config = dict(
    num_hidden_layers=14,
    hidden_size=128,
    num_attention_heads=4,
    num_key_value_heads=4,
    head_dim=32,
    intermediate_size=640,
    vocab_size=2048,
    hidden_act='gelu',
    norm='layernorm',
    norm_place='pre',
    norm_eps=1e-05,
    positions='rope',
    rope_theta=10000.0,
    rope_fraction=0.25,
    qk_norm=False,
    attn_scale=0.177,
    bias='all',
    tie_word_embeddings=False,
    parallel_block=False,
    init='uniform',
    init_std_qkv=0.0423,
    init_std_o=0.0423,
    init_std_up=0.0423,
    init_std_down=0.0,
    optimizer='soap_variant',
    learning_rate=0.00501,
    lr_mult_o=0.644,
    beta1=0.95,
    beta2=0.98,
    lr_head=0.00822,
    max_grad_norm=1.0,
    warmup_steps=200,
    schedule='wsd',
    decay_fraction=0.707,
    decay_shape='linear',
    final_lr_fraction=0.0,
    batch_tokens=65536,
    max_seq_len=512,
    doc_mask=True,
    train_tokens=175100000,
    max_steps=2672,
    dataset='wikipedia_en',
)
Each number is 128 + 24 x the weight over its row's rms, rounded and kept within 0 to 255. Layers, rows and columns count from 0. The size above them is the row's rms in percent of the matrix's.

# layer 4 MLP up, 640x128, rms 0.134, rows 567-579, columns 0-127
size [104 113  96 107  89  93 118 108 100  97 103  94 100]
[[128  70 129 159  88 147 111 135 135 193  99 143 132 162 125 123 123 120 116 125 147 136 153 156 146 107 116 128 128 149 143 105  97 130 123 148 128 144 116 137 159 121 110 128 136 126  96 116 116 130  82 194 159 108 126 162 148  89 127 144 114 160  87 121 163 132 145 121 102 165 123 101 105 115  94 102  84 120  92 160  99 112 136 167 143 103 131 147 135 169 136 136 130 161 133 120 165 131 134 101 100 139 112 134 125 155 139 172 101 103  78 129 155 120  91 123 132  86 131  86 116 120 161 104 134 133 168 115]
 [130 137 158 153 125  81  83 119 153 155 151  92 154 137 106 135 144 163 114 120  72 139 115 110  91 132 129 113 163 116 136 160 150 121 162 142 131 156 136 123  98 133 102  97 111 146 103 122 135 106 141  95 133 149 135  95 153 107  92 124 116 140 131 144 165 127 151 102 117 118 126 101 131 106 129 121 175 125 140  92 116 111 159 137 132 100 111 213 182 158 117 140 122 142 170 117 157 128 126 144 133 119 118 135 119 139 172  82 151 135 148 132 148 116 148  93 106 139 122 144 127 120 151  97 150  68 115  89]
 [135 111  99 153 120 135 103  59 174 129 145 128 117 144 171 194 126 172 142 139 138 118 143  99 132 103 127 138 145 156 126 100 126 112  87 132 139 129 143 139 135 146 157  97 104 185  85 173 129 138 113 100 155 118 100 126 133 174  85 113 105  84 123 163 130  91 158 139 116 136 131 141 143 121 172 118 124 159 131 132 153 112 190 117 139 140 120 140 143 133 141 134 100 114 112 142  87 133 127 127  98 147 136 127 141 108 133 163  97 171  98 136 127 132 150 106 116 149 117 128  85  93 123 155 127 130 156 117]
 [ 82 146 130 156 147 131 124 120 134 126 169 142 117 144 142 138 173 130  95 111 145 135 140 130 149 136 106 124 114 141 169 103 111 121 151  98 121 138 133  96 103 117 130 130 110  95 145 150  98 115 109  85 120  84 106 127 154  96 138 125 141 127 122 107 165 108 142 155 136 124 108 110 144 144 134 204 185 103 159 136 113 145 113 144 118  98 113 120  70 156  76  86 162  97 161 128 130 132 102 174 156 123 140 133 109 112 113 180 146 128 117 111 126 155  94  95  85 164 134 150 154 112 121 107 123 136 125 156]
 [147 124  88 103 129 111 147 195 177 146 107 124 126 100  92 164 100 134 114 129 113 147 134 126 153 147 111 101 122  97 199  95 156 150 174 111 119 107 110 171 124 133 131 107 108  97 116  95 120 110 141 120 121 114 143 110 148 108 126 154 123 150  91 114 134 111 124  88 104 133 161 142 158 193 116 102 130 122 174 144 123 101 121 126 144 100 104 162 118 147 136 153 103 162 174 130 135 109 143 143  84 125 105 150 112 127 153 113 110 115 118 141 126 104 112 124 110 126  99  98 177 149 154 143 155 141 115 121]
 [ 99 128 106  94 147  86 136 124 185 128 136 135 137 127 127  99 131 153  88 161 152 138  88 143 159 147 131 143 112 178  96 100  82 133 102 135 154  70 138 115 130 138 144 127 156 132 144 105 108 139 147  97 134 145 141 135 144 128 139 140 167 154 187 116 179 151 120 131 157 160 119 127 129 121 116 121 124 129 115 137 191 110 157 112 119 112 150 104 100 135 128 108 122 117 155 135  51  87 157  88 124 110 119 125 138 125 115  99 147 103 138 120 144 138 119 156 127  99 185 126 156 110 121 142 133 128 141 154]
 [136 156  97 123 115 141  88 125  99 115  99  87 100 119  76 109 155 149 159 117 109 158 116 134 139 139 101 201 146 141 102  89 140 110 122 137 104 121 117 140 134 138 120 141 114 158 121 140 107 167 145 150 174 136 109 123 172 152  85 142 106 110 129 140 135 102  80 181 120 123 169 150 155 115 131  81 162 146 111 131 119 113 154  82 114 124 134 108 142 109 135 144 121 115 102 134 134 175 119 121 138 164 125 147 160 135 165 137 123 182 158 136 151 134 150 100  97 132 141 137  98 116 108 131 141 161  97 129]
 [123 132 123 184  67 125 135  97 129  99 158 103 111 169 139  94 148 121 151 113 144 131  73 137 149  93 123 152 135 116 124 120 135 135 121  73 119 154 135 135 120 145  83 144  92 145 144 141 203 146 123 149 138 107  99 150 132 119 107 115 105 156  91 138 192 135 132 145 173 116 125 109 124  91  72 136 147 127  80 140 130 135 101 136 105 134  90 161 151 106 124 133 143 127 158 142 119 131 162 113 112 123 128 144 122 107 135 137 145 133 132 169 167 113 127 102 152 119 108 143 166 129 145 130 129 149 164 114]
 [171 109  83 112 140 167 122 138 123 117 131 116 116 136 162 122 139 114 163 126 116 161 126  96 129  82 100 108  93 104 144 160 107 127 136 163 148 147 142 145 128 129 123 105 133 118 118 111 158 121 137 162 149 140 111 130 101 151 133 136 133 109 124 160 165  99 153 161 114 157 118 100 140 125 145  98 109 108 109 129 102 112 160 114 132 105 134 151 120 105 145  65 111 133 133 112 175 223  68 159 139 134 126 116 131  74 134 136 152 103 123  96 123 119 119 151 137 148  93 134 113 119  98 165 146 154 144 157]
 [121 123  97 131 132 146 164 115 150 177 101 120 135 169 146 144 145 173 126 135 104  77 167 133 175 120 113 100 145  91 124 143 127 113 119 153 155 159 131 121 133  95 142 140 109 147 153 144 111 138 103 142 118 133  87 126 112 131 138 140 169 128 168 116 116 146 150  79 124 160 124 151 161 143 152 112 117 121 117 122  77 149 109 158 155 124  88 136 144 133 111 149 145 115 163 116 133  84 111 130 146 169 111 152 117 205 126 111 149 106 138 105  95 138 103 158  80 134 115 121 125 124  96 112 162 108 171 125]
 [129 121 155 154  79 134 157  99 110 170 126 116 178 194 108 142 148 135 106 139 133 145 134 123 140 147 107  95 136 132 144 117 133 130 168 145 172 128 120 135 141  97 152  75 125 141  74 194 110 159 122 134 103 103 148 120 168 133 116 136 102 115 154 109 138 133 137 105 153 173 149  87 107 125 151 120 117 109  93 135 118  90 147 109 103 146 104 144 113 109 124 132 106 128 160 141 134 105 175  97 161 126 137 115 103 125 135 135 140 126  92 131 169 148 144  95 136 133 115 135 161 128 119  76 123  86 130 108]
 [150 111 147 162 148 134 133 144 168 152  99 147 139  78 129 106 133 100 168 107 102 101  76 149 125 182 127 147 163 102 168 109 134 166 151 143 126  74 118  71 143 110 122 163 124 137 107 137 103  98 121 122 152 126 157 134 131  98 138 144 147 148 131 106 136 142 115 117 116 104 113 163 128 137  90 105 100 142 116 185 150 132 123 101 148 115 110 124 155 115  98 135 132 104 118 147 147  97 125 152  96 104 132 165 101 100 155  86 131 143 132  93 149 130 133  78  98 144 131 116 133 152  82 102 134 134 160 128]
 [123 110  94 137 113  69 117 118 104 147 112 131 162 151 131 146 109 133 128 140 122 140 136 153 137 148 156 142 146  98  93 139 121  98 133  99 133 143 122 139 140 123 139 138 111  82 154 109 136 174 167 140 155 127 170 148 114 151 121 165 104 124 152  97  92 156 126 187 129 154 115 128  95 149 151 106 139 158 177 169 114  96  65 106 116 163 114 153 108 135 112 115 115 127 126  63 112  91 123 120 141 156 109 129 149 136 109 119 126 114 126 159 111 131 112 116 133 107 140  83 108 122 149 116 153 147  76 170]]
# layer 4 MLP down (transposed), 640x128, rms 0.128, rows 567-578, columns 0-127
size [101  98  89 102 105  96 101 107  88  88  96  86]
[[128 125 133 120 124 114 111 140 142 123 109 130 170 141 110 121 120 129 125 124 110  75 125 134 126 137 119 120 157 129 158 101 142  83 117 118 162 162 139 114 105 160 166 133 131 155 156  81  64 102 148 115 110 148 105 115  83 128  84 117 151  94 167  97 131 157 108 109 157 119 135 116 156 124 153 134 153 104 172 111 153 142 119 153 137 130 118 117 112  71 106 110 123  83 137 150 102 158 121 131 142 101 141 119 125 116 110  85 123 139 144 118 102 134 164 156 155  86 115  69  85 103  96 117  85 107 143 135]
 [135 123 155 104 165 186 127 156  75 110 178 112 153  86 102 150 121  79 144 103 161 129 139 110 140 164 117 152 113 127 157 148 142 108 110 112 122 140 124 142 158 113 156 165 152 118 120 130 110 128 126 144 132 124 123 156 156 134 158 116 110 104 141 118 120 154  73 111 176 125 101 138 106 151  94 144  43 127 120 151  81 111 143 124 129 145 122  90 151 150 112 164 128 123 139 152 112 102 150 121 113 100 134  97 108 143 106 149  98 142 119 126 140 140 146 151 136 119  85 167 120 115 134 115 105 143 149 161]
 [146 118 135 142 144 111 138 166 120 147 123 135 135 138  99 104 122 124 158 171 139 141 105 146 120 142 117 127 114 105 115 149 130 136 139 145 118 121 137 153 138 131 152 151 120 109 180  92 138 134 154 169 115 148 148 167 148  87 162 128  98 136 149 148 123 159 127 128 135  69 134 109 106 135 128 150 191  90 115 151 126 151 102 144 151 149 146 103 117 132 124 111 103 131 168 119 158 143 134 153 138  90 112  99 132 136 127  94 205  99 127 123 130 135 118 155 119 121 134 187 163 124 186  76  96 150  98 163]
 [140 125 136 143 114  66 133 113  97 142  87  94 118 107 135 160 120 139 130 147 128 154 128 131 130 121 140 127 123 183  97 138 148 202  97 166 142 158 123 107 122 129 106 132 171 148 106  75 135 112 123 149 163 159 151 170 132 133 149  94 135 117 138 136 109 103 108  90 131 109 122 151  99 140 143  99 172 121  96 105 128  89 105 127  89 117 141 112 174 141 127  99  64 120 104 106 130 137 104  92 140 129 125 141 143 134 121 140 121 131 132 116 135 109 163  74 118 107 123 114 154 133 131 183 133 111 138 111]
 [118 115 129 110 117 144  34 147 112 119  99  93 146 105 125 118 113 116 105 138 112 128 139 105 140 152 185 128 170 104 105 143 149  96 136 117 129 143 111 113 133 106 126 142 140  93 112 120 121 182 106 102  97 161 110  94 154 142 153 136  97 122 127 169 124 115 167 115 109 127 152  90 122 134 122 121 176 142 154 132 120 117 132 112 123 119 135 106 117 110 112 126 186 172 170  94 158 152 113 125 142 123 149 149 128 176 129 133 121  90 131 127 123 168 106 143 163  81 122 106 116 127 109 169 124 143 165 117]
 [163  62 119 115 127 156  88 158 127 135 127 119 121  99 118 161 160 107 104 125 112  80 151 126 147 115 110 114 138  85 158 141 123 123 139 136 108 147 139 112 111 101 137 123  98 118 148 145 146 114 140 133 150 141 105  91 100 125 146 134 120 160 124 140  89 137  87 113 128 127 149  99 130 162 178 103 100 171 112 180 106 177 134 125 132 181 148 152 155 160 109 157 106 143 125 109 123 127 146  96 131 133 139 134 115 121 155  89 165 158 114 182 157 115 137 154 164 136 108 182 142 142 162 133 138 105 139 127]
 [137 119 155 148 140 101 156 134  74  91 124 135 135  92 125 101  59 175 132 108 112 139 136 173 113 109 139 109 104 119 144 144 182 158 111 129 142 120 125 143 132 145 136 124 114 111 121 163 174 136 114 111 130 160 137 138 112 134 145 142 121 130 140 148 151 128 119 116 140 153 135 123 127 140  94 187 109 111 151  77 117 159 129 147 147  93 145 122  88 133 165 107  65  99 136 118 129 147 134 161 115 128 151 149 153 102 127 129 151 176 146 139 204 122 138 157 147 116 143 111 106 120 122 114 122  85 104 108]
 [147  91 115  95 109 160 124 182 145 132 166  97 185  96 127 141 129  96 105 111 128 161 130 117 137  77 127 153  76 133 114 125 154  96  98 134 131 110 101 107 133 158 166 153 147 173 117 102 144 130 127 117 121 157 169 107 125 145 127  80 151 106 161 145 165 164 135 155 149 108 123 130 113 127 101 142 108 136  98  96 129 118 119 127 109 144 141 124  95 126  97  79  90 159 165 101 162  95 111  89 128  96 127 131 108 132 166 139 127 147 136 125 155 101 143 111 126 123 135 157  94 121 110 126 107 144 152 111]
 [ 56 141 136 151 120 101 150 126 142 154 112 133 148 137  97 136 117 154  85 124 129  95 142 162 119 137 150 126 136 155 107 111 145 115  89 109  96 129 111 132 117 133 130 135 135 148 127 136 134 138 106  92 115  98 167 105 105  96 133  99 117 118 119 133 115 128 109  93 113  99 174 132 145 124 110 133 131 131 147 135 136 142  86 116 113 140 100 106 111 150 109 206 122 135 113 123  92  40 198  98 136 138 141 147 107 167 121 134  99 124 132 150 115 125 104 108 113 116 147 114 158 140 146  75 111 106 102 110]
 [120 119 128 134 126 139 105 164 128  73 159 119  68 104 112 122 127 116 131 126 135 125  90 102 105 137 160 120 115 144 108 117 108 146 110 106 119 123 139 104 109 144 120 123  84 125  65  84 128 127 144  94 152 124 174 162 136 124 114  71 123  96 126 181 149  91 105 166 127 140 123  76 119 105 131 168 113 163 113 110 160 113 137 145  81  91 144 121 146 140 162 109 108 158 116 131 103 177  96 126 124 105 139 110 140  99 141 165 113 141 101 149 146 120 162 117 127 129 144 109 123 133 131 131 102 165  94 147]
 [139 133  50 151 141 148 134 146 174  86 132 144 112  93 137 116 144 154 171  94 126 161 140 139 115 120 134 154 166 139 143 123 118 120  98 136 159 150 113 154 126 131  67 149 151 110 139 135 150 147 151 132 149 159 111 124 112 148  87 162 113 127  89  94 125 130 100 148 160  96 140 132 137 141 144 160 124 159 114  94 114 118 112 149 183 128 143 123 114 131 142 118 121 129 132 136 146 153  91 173 134 127 116 147 181 114 112 121  74 110 105 151 102  83 113 146 131 166  95 122 125 103 115 159 142 164 137 141]
 [116 155 105  97 131 128 111 115 100 107 176 135 134 172 162 162 139 143 106 175 146 144 140  96 165 113 131 114 116 158  85 143  75 104 129 123 139 162 137 210 135 124 124 100 117 118 143 121 124 144 113 135  75 136 121 130 138 128 129 142 121 130 123  83 151 144 130 119 131 139 135  98 134 150 166 133 130 126 159  84 120 109 153 129  93 136 164 139 140  98 152 125 122 153 145 131  49 139 132 108 154 150 111 100 133 121  93 170 146  94 104 180 116 148 129 145 145 133 146 134 150  91 142 134 117 113 115 102]]